Each number is 500 + 25 x the weight over its row's rms, rounded and kept within 0 to 999. Layers, rows and columns count from 0. Numbers have three digits each. The size before them is the row's rms in percent of the matrix's.

# layer 5 MLP up, 1152x192, rms 0.0726, rows 188-204, columns 0-191
020:499481538492530532541494526503527501464529463526496447500476468497450494517462464557471509495532481504508494503488500491463471499524544508523504519501464491510494463536528512472480526502511523490482511492534482519523504499504540539488444500466483491488563503450507504558475513534529520507469496529495464495531493527542484500515498509480515493526472508500484523529501500516477503500499534516515503523501476446491501479544472507455535493502449511495491493537513526531527508524457531499469466530499512477562510512564476499455533511521485498520508509524506492512543511511470504476
015:511477486506491523497482524451509480489490523522501524505503535546497528548513525497520473482522499502484519553454467544524502534480481500515470479526504496444534513521473523452508484481486488497495508470525515485482479502491522487489535526464485533507507528570503537490486530545520474492517560524511505523493463507498461508499478465504525477492541470500530472534511483529526524494561509488440522511506496497518560517513449455502502535517458525545469464526515506482499490514518495471540516478456497516488491501504482484445508497516482514469495513510468472518515519505477506494
157:487500541490487434468502509525513491532509503517535502510527503524506495483465496501502493446513484521515524499488472484527476517486511513500486485529499501487469505499469558421524464528488527505478509525513490499460524473521554545503521514492528491504508528447540509498487483473535470527488517521513517516504497537502476491468526562532481497480505512521499498485507519492446482542486504499475418517492534508485526535492512513487485523507487493472497543524469502515493523503477473470434496521531524495493514495499544526535496522504515500475466512561494490515485530468446517473
018:479475501454543500561483496574494536497556504500474485508499448549495459496497459531465498511495499498519445469497541491448484522515462520520477490488489477488478506481510498527490499453479521469500458497496530474530439513496539482442465511447483507467527506453511494450494519523509493498491491499486518492499474506522492505503510506487512512494469536493511524513509480526465486477542515469504475485511449494476531469498468508484495488484498460460488517482491483452508505483468497521481488541538497519513496463487520529492527518545524466513512476524486488488480493473508476503
022:514515539520523478515486512524495492476518490543491441463458444507505515497496496514494470491485486498515463515503510480436541487508483492511486500497506516493499518499493499475512507485451506503487460524494548488522463496489495480511513457532516518499505527467512488470509530546483474504530527536499499488513511471508469478523572466510530510472481526488504529528517481518502471511542504526493532469508491503490454498483521494493483478476475446466547510479472498530500570490442532502454495503499511509535495536545503533509499542521530471517512481547484542480461483534546497522
017:464494489488533503462519475492472514492551491449498500481527499511494510515517507553535454454559469487547490465525510451477518522500539455511479499495526525483486526467500485474471516500511485489481504452468506473484486497525511471466554495556508506467500521487493485498515472471527510497491498510522477517472454441515519477501477481487448489480453524518517515484506516480528487486485489476523516510510470488459504503545473483482506495457505483482500531492488523502461526487518442486527468497542510516490505517473495481487448542524511501444508479500511515497474459455497499484
121:468470484477474476549506491508432504487537492505508489481514502497480497523486474496508491494519539476499551497487532500520509534500521455497499472496491492493530481497507444488532527461512466498518490480489502497500494490497492524495485476492553513492488486542467507514491499525555506457500528538516512421512513493501491501541481468515524521481468544518480542492519474474489544481508456497532521481463533455513461477506518442502506543500491517498506446481481463485531509458549546505468512503514463474513502491531498490520498527507516498484478457506536526479481545549488493515
133:555473531513526478522504524530534490450480524535497527502506504538478503497523489505532480531519482533506498501511464519491491497489507524491480529516554545494467515508496528511463460542517506486524478472512510516485465486501537490550495515521525501519489490547520468548456499536534508490457498457503538525579479510499515491429506541508447483484490497481507529445503510461484489481484501471459443501513465491471499477510486514523469532482474532478524514519501474526507504483493539499486477499499535524506491529522508524502477476485476455477494496546513493488515504512486512488
089:501513477473497502467500515496509513502540517508506494454469529496523491524506526520528486537503507491535485513515479504522522506515502443484468475546483498508467507524544480449458466498504495514502537488499516504539498512540494532480453492532485545494529535508524515485512512446530490542471479475456437459516506492558503535488482513509491492467530490483471504466535510490518453452466508483502496490484513473493492550490497489479535503528477499499463485501496509515515524534529487469523483539498456482514503484517502472486481477560510455514489484475498534514580516480511490469
027:474524491491504492528450532451490513490532510508508438499496542498473487476530498525494509533489477499557510507510538470499485541507510489497480500471498507493462523461509489514474486491480532500493519460494494476531478514523536508455479575481481507464480492524531484526514489527491515500469544528494492519465512547570528494506456554512508483487442492534505546458523533495519498509478474497510462465513543475485529539508506510477480475517541491513515518522497496448515502483525537511534489527506496490485539472482482542542508512510520457521493505508516512505527524512489512499
151:491538492491469465476450548516520470461500532498455531462530493522470500496528491474488540531504516492510488480504515471492530489490530484549495504539518520489465506496517499494479487520485498547522541441526498479530529496479494509528497528519543555507515532513481529503508504516487569505485514472497522471569489467478521495507498508504520462521479525497478504442530517485495478483507480450467428504546482517531516501474491474518469524518505494481491472469493515502509450490489517499515518493481492516551497497549461525488494511500469459519514464490494499506517498525518486533
103:514514480471464506496492522500551505478557493511503492486475490495528492457498520501451552456478497463450500539505543510454526488496496499496502524472466522479485502523540501481466465520455522492519504482535486498466479500487538510506515541475527508502491525492476521484524488522509497488499536432528561533511504509505490495546491463528461495512524472510486487523498501497452513446487479500483453497526532538463519528513512492547535487493514478501504458469507510515539512527518503520546461495494489567493466481496474515500522497489496519504495546495525524500522460488480514477
022:508497500469508527528496532523493485505525509507475479504475480528522506504519532446487493541491449518528487477513509477482481484522492517518516467497493497473523530508492477516477490533535503510527496467503511508477520488488468515476523536438465512500495477468498474545493499504551504461523524497513482469500507517516486531489534543499530491467512521484512540512499545536467487507435509448548498524458548505480507539557491462503529550546471466475479514520490522497500515514501501496462432483504508504495495502557491477482526458459491476491510476488540482498546486529481499484
141:498502454491517508498497530507506429515510518512481503496485478536505510467520432526498505470519525508453524479526536527502551508499528451520493557557489480480465437481537481515503439499496523547497515471547478470490485553476497512517517500488515504482481475518517488525479537487478513501453474489495521509517501531494519467515510503517529518504495510517525511464514523494520525470457488491487510514519501514492483523514536518502494502483481514438445476471527516513494486448509539477538514497514463464490514527513490519503489513516504444489516479479520504501481499546533518530
142:464489547510497483492459497529545500545523502498521519504552503511452488519476542455512477538524485493492506529508449455497455526493500535497487495483496534498503489515503530463474497502505514498536553470496539501540473460467520516489489510505456554505507489538418504507480507524492463497504502484483480492489498491483539461512508523485486484500500516487488511541516545500497470511508568507468453502485525492506506501495525519511510506511472475514517563504478472499493502473525502536479475498525474489509487494498454523528484456516553513503507517475457521482485451499541490501
071:499465536498488476518496506473484513479513479491466486489511501534483546508443491505475471436507516512541505554517481531496515486518491498463525534515467548510517482473515445465525471472507481490477491479528519486498466524486507507494496538477520506539507548512516485522501457497483466517469518489506510473515456523498486487519479506527502530513484496496429497504557515512480470518502494486514473474463527451487526530479554500517528528465456465440495505496456497511531500482543526483489483529508461499511487498502478510523467487514487449516486493521443512506472517484474524484
171:508566484483490535529513490512491464501513502480485491501479514513482501447469467510514533469490479501460505521540558544508562504488538480514501481515494533477488488494528500473512496460466509558510515520526514542526524488533496522486499496490515511493463539496484498512533501499489543494480489515502529470472473465497488483549531472554501519492497494516506530477508515504523550454460442495504486503496514516487495482514531484530502509487496463493447435450479491516495492511533498488516535468480514521549555499549527507477515510491493450485487486492552499506505499471492503482
# layer 5 MLP down (transposed), 1152x192, rms 0.0496, rows 188-204, columns 0-191
008:519498466498495500529455487493465446497466492537491523521481499482501505492514477479463542556454502524497464504529544523464459486510466501528507501489529487484525526488510492517474502520495491518495494534476479467499475499454501524474453494479479466532539500463479515453483518508513477526561482515522467498518551470478485513519547492486548500467521481497477492520482512510495511526506495494476504518472482518495476503516480512474492487499508499585522505459466505523508526483484510514502511487515501492433525534502492506462520489476516529531474518458523468480569488510548480503
007:523492487491463458491507488503521522544488467501470444488523470459500479500512516530514493506513506533535478505517521519519505493504407478474487485510501483514463496474507512490467505458499524539505503509509500476496488535497512476450503553510529513477492526587533499468492489512496503529514495496527494541498524544519500499529518522493520464473509453501505505507506472492528509521516432515479546512482499508485519496522490546509518534472496526503537508491491535465528473511484498505533519508496513498468548503520552518506509501490539546524471465509525500524464488543509452538
153:485522454503537499477470479534482545468515512476515526469532519512509500478467458503429504436496532497525471470512475498510501485479486504482495454481493498468483502510511505534529475479547530480526561446519504499529508500498533496532485517477506540504511500465497512521495513483517513487468492463547513543485485502506523464509450534510549511513533470490468479474494510523508522477516516475529478514471500475520521549507504514542494519499500482471465523481465511520494480510461539516454497518490532449480516515515517542519519529529473471534508517509455495537490500510507540506
009:543494478506484508524487508418478472476509524524497539494479521505481514499524520503498462512562505506466528489482483471507513508436528480489518554512513491488547464469510517465522502526467469492448517480487519519477493489496524501474520472470526422505488504487508522526505463497504483500486497516450502486472480500531507542518519490504507485516513492499496533456491528510484501495480509498509491511567487478513482514527515492487531441490536483486457431521492490517483553521490551460475500490502494499489494507530492520524515451500504489488491539518520468488514508557513523480
010:492498520503525516489498480461463492497549486533489516512516506549473471531518503467527506520481483533502524513494491472513511522459506470497522539482504511529520482514485531504540533494470484485465530487493498501519518484470550518478503495489507454525504488471465507451523495493517522512525464470469492511539474516533507535408559488503536534503485474454519511473532496529498511495481515506515525538522531506514498502494500527465540482482570527504505489508482503471513524506501525466510544542515512501510490504488510544523547502516485517491490497532534491574512541509481536478
007:466525480584429535500538519552522522477443499479496488498501502500468483496489500488522452522508477526534529493497469528519479537509486505492545490492523526507540535504486521533457501504562493514507445488505506541498488459498496515479519484485491494512494504497493510512523524477478463457515487463477543453495458536525498466422485506538509521480515518504517497446511511501512478485505485485541484496505508528485521513514498488505485522480539495464504531502483498444550477459492508490514480493511469501537531481500534505502507543475503508499524478508492481506467506509483510503
105:496510465462510491514498524495487473500480499465489520509519507488528502490510538509524535500504478468516493487469449544518527494494491554482523466478513512504503557477507534532474461511504472487511461515491496504525491530500534536508528489503525475509508530540531484486485506506532465508481464477507480516456499498530469480502523495460478468499559493511471453433504484451447549462515553486488465482520478525501477514525479477491507529467496531472526479475542486506507505489486494494515545538520525550511464561514489509535503535513457483496489498506501495535481483484477472480
147:517526485519540486506493508513501537528514514520502495489493516493512504456466482511501505493447501423519501489472498475515503522505478449499518511520505510512451485468484460542514455480481529474523502533485509487473497535467510496465431504474498521485525533507443502477520476428499495492512518485500476470476531532506459484478448520499503579484501545505513478520519507480528545566494503519492539520493538490507508481512506530509509513513492473476454530489492498473514480482499533523491533471536477473502506504519507515511565518528474523521490521496487509483484494468510522516
078:494508480526499497477448521566545471510432521452496476521461485528479511504501483491513490552484512548495460477490492501510495485499508461518528522494480523491532512490478494516507504508535508487512444531491503509505488497480489486475528477516520456532474494491551509496489524529487492484520520544503518524499490550478484521460501491465483483481462450461526486541490508512495483546470520539490509504514428511503479465518512481515491504506524512502544539543487539498461496472480497513433505472510512527468491520494478500474463522508485522505502506507462523503470534527490537539
017:517511501534486521509551501513451471457444490485512578487492482496494544519496490491537479509506515503470451524474473498494509484516523527558513530505535509473521521525480496512531489481531519478457501486473499533473528486456490516501492447513514466518461459485458546519501481490473473479503492473477499498481480476477477515474512492459531511493555480500501504515462490515518489533533527475521486489508514548538473485525524509523562492513508502501496443468522509508480521496499497471514543516496489504494473510476514495489475449493484517496460502514487515491509523478458567494
157:447525479525480494520503476502520446514496520511477459542485492502510500522480505480531477456535516510485509521530502458510536465499484534479489493500523506488546514500492479529552454496560525513472526515500529502457535498508487482473544489516474476462517517468527496494511453505487481539498474513479501459486534505537519526478478443512511531519527499469566489491478481500504549516474526427496490506505510506536523490504497501513500506483497576490477479512498495512484476470505467502481499507475458488470498524498486503497525479474547496507483478487503546480470541523468471506
099:523477523509501563498531441535502481506470512500526507522518504496503507507488513503482474498520456477476472503471516463490491471494510498526490482506499482501484481503492485460497543484509492505500523481503510527481496459486540506442521482506494523525498503490502551516502530529482456488505491512493461490523471497480481475432526492453498494486483501533511500508488504514457465465486476514495547513540471463539506488589542472496525506486507512542485551512523506507507545498507565494536501477519486511494515491497480485442475522475523500513535481454528482519490510473549444501
008:481462504477496524494506469524517486532454489444499519520484502536539500520538484502561500516495487521510477485538539474494486502501474495520491508527462565515508468514479478532476502481529480492466465492492485505545555545487467520502478490478511504492510472488467509545489453482529515502495494520509493474525515461490488506553477529456494540501511500475495495541530551482508469493469497497520500521503505448516494473541553488512510481482473484468550511458511500526476485474475513456522501508511532556507494501502504506502499530485497503540521487452541509557486493479487505529
174:497510552521510502442474494528525546469492480465467552505491467512537491523543579491526501485513472515526490537496459461496472501516466480469473467450497515524496532527442556449540507502516484461502523527477510504493513480499517516453513502499512472530529481529502525497518497550489498465523520448476518490506510459493547497456482476465476490530496512518484475530476514484483480535544498524519517528526500496514467483491477496490497471516485504531520485499498493503504512535527462536495494530476523525505476515463487508497484493487508508527484527485456517485499485479469493505
140:537493496538489480558487526490545508530513497487509501480457534455501498522507451512519531490465489496520507497488529509484508501490544521507489539512513456489504496514505473517464546432468516488510508512533497495523511539477528482502501514540481471542469516492521496506493473504501493507503516508474512492509490501521525524546509475501502490545519510466472478521503512494493468496457444514487496517472484549526532503434505462500481494451477479533519459504518508481483477501479484466451521480492532479481499518512506508518446494550448496484534467497499473559506496503540554471
073:513491481506504476470493525525482461508482530470506493511494502485496488460483493464521496531474493464483454463495541522520493484500491478545476479510500479491529517539477536527492543491485511496523436528481484471519537485480487519511511530515464485472454469541481471465503545473519481475523459500481446520499513467526518539458507492476517507492491510495518480517465453484529538484523502526493554483529506513465481484505454496498489500506571534545492560486529500501492496479468476524538547492482539536487511511489536501493501507494510561489527507500524498531526509489525482502
213:476467485499481507506495533494493460528469486501472479507483459517500494432453490512503501499491549519514521510549488500483518483491517502548481512528506527506496506481542505507513489490556508503455525463529518517473514552477469514490476517504499519461520500498475508492512501470493515499508522530480510465455480491481499477485497498523527541527505524523490497523522496516553529559534535455492531501494530496486534477506495526511536488480451475422506503462462504491480460453494503506477559497549487483516488478462511509496514499490496549528529480459500473543492463485521507522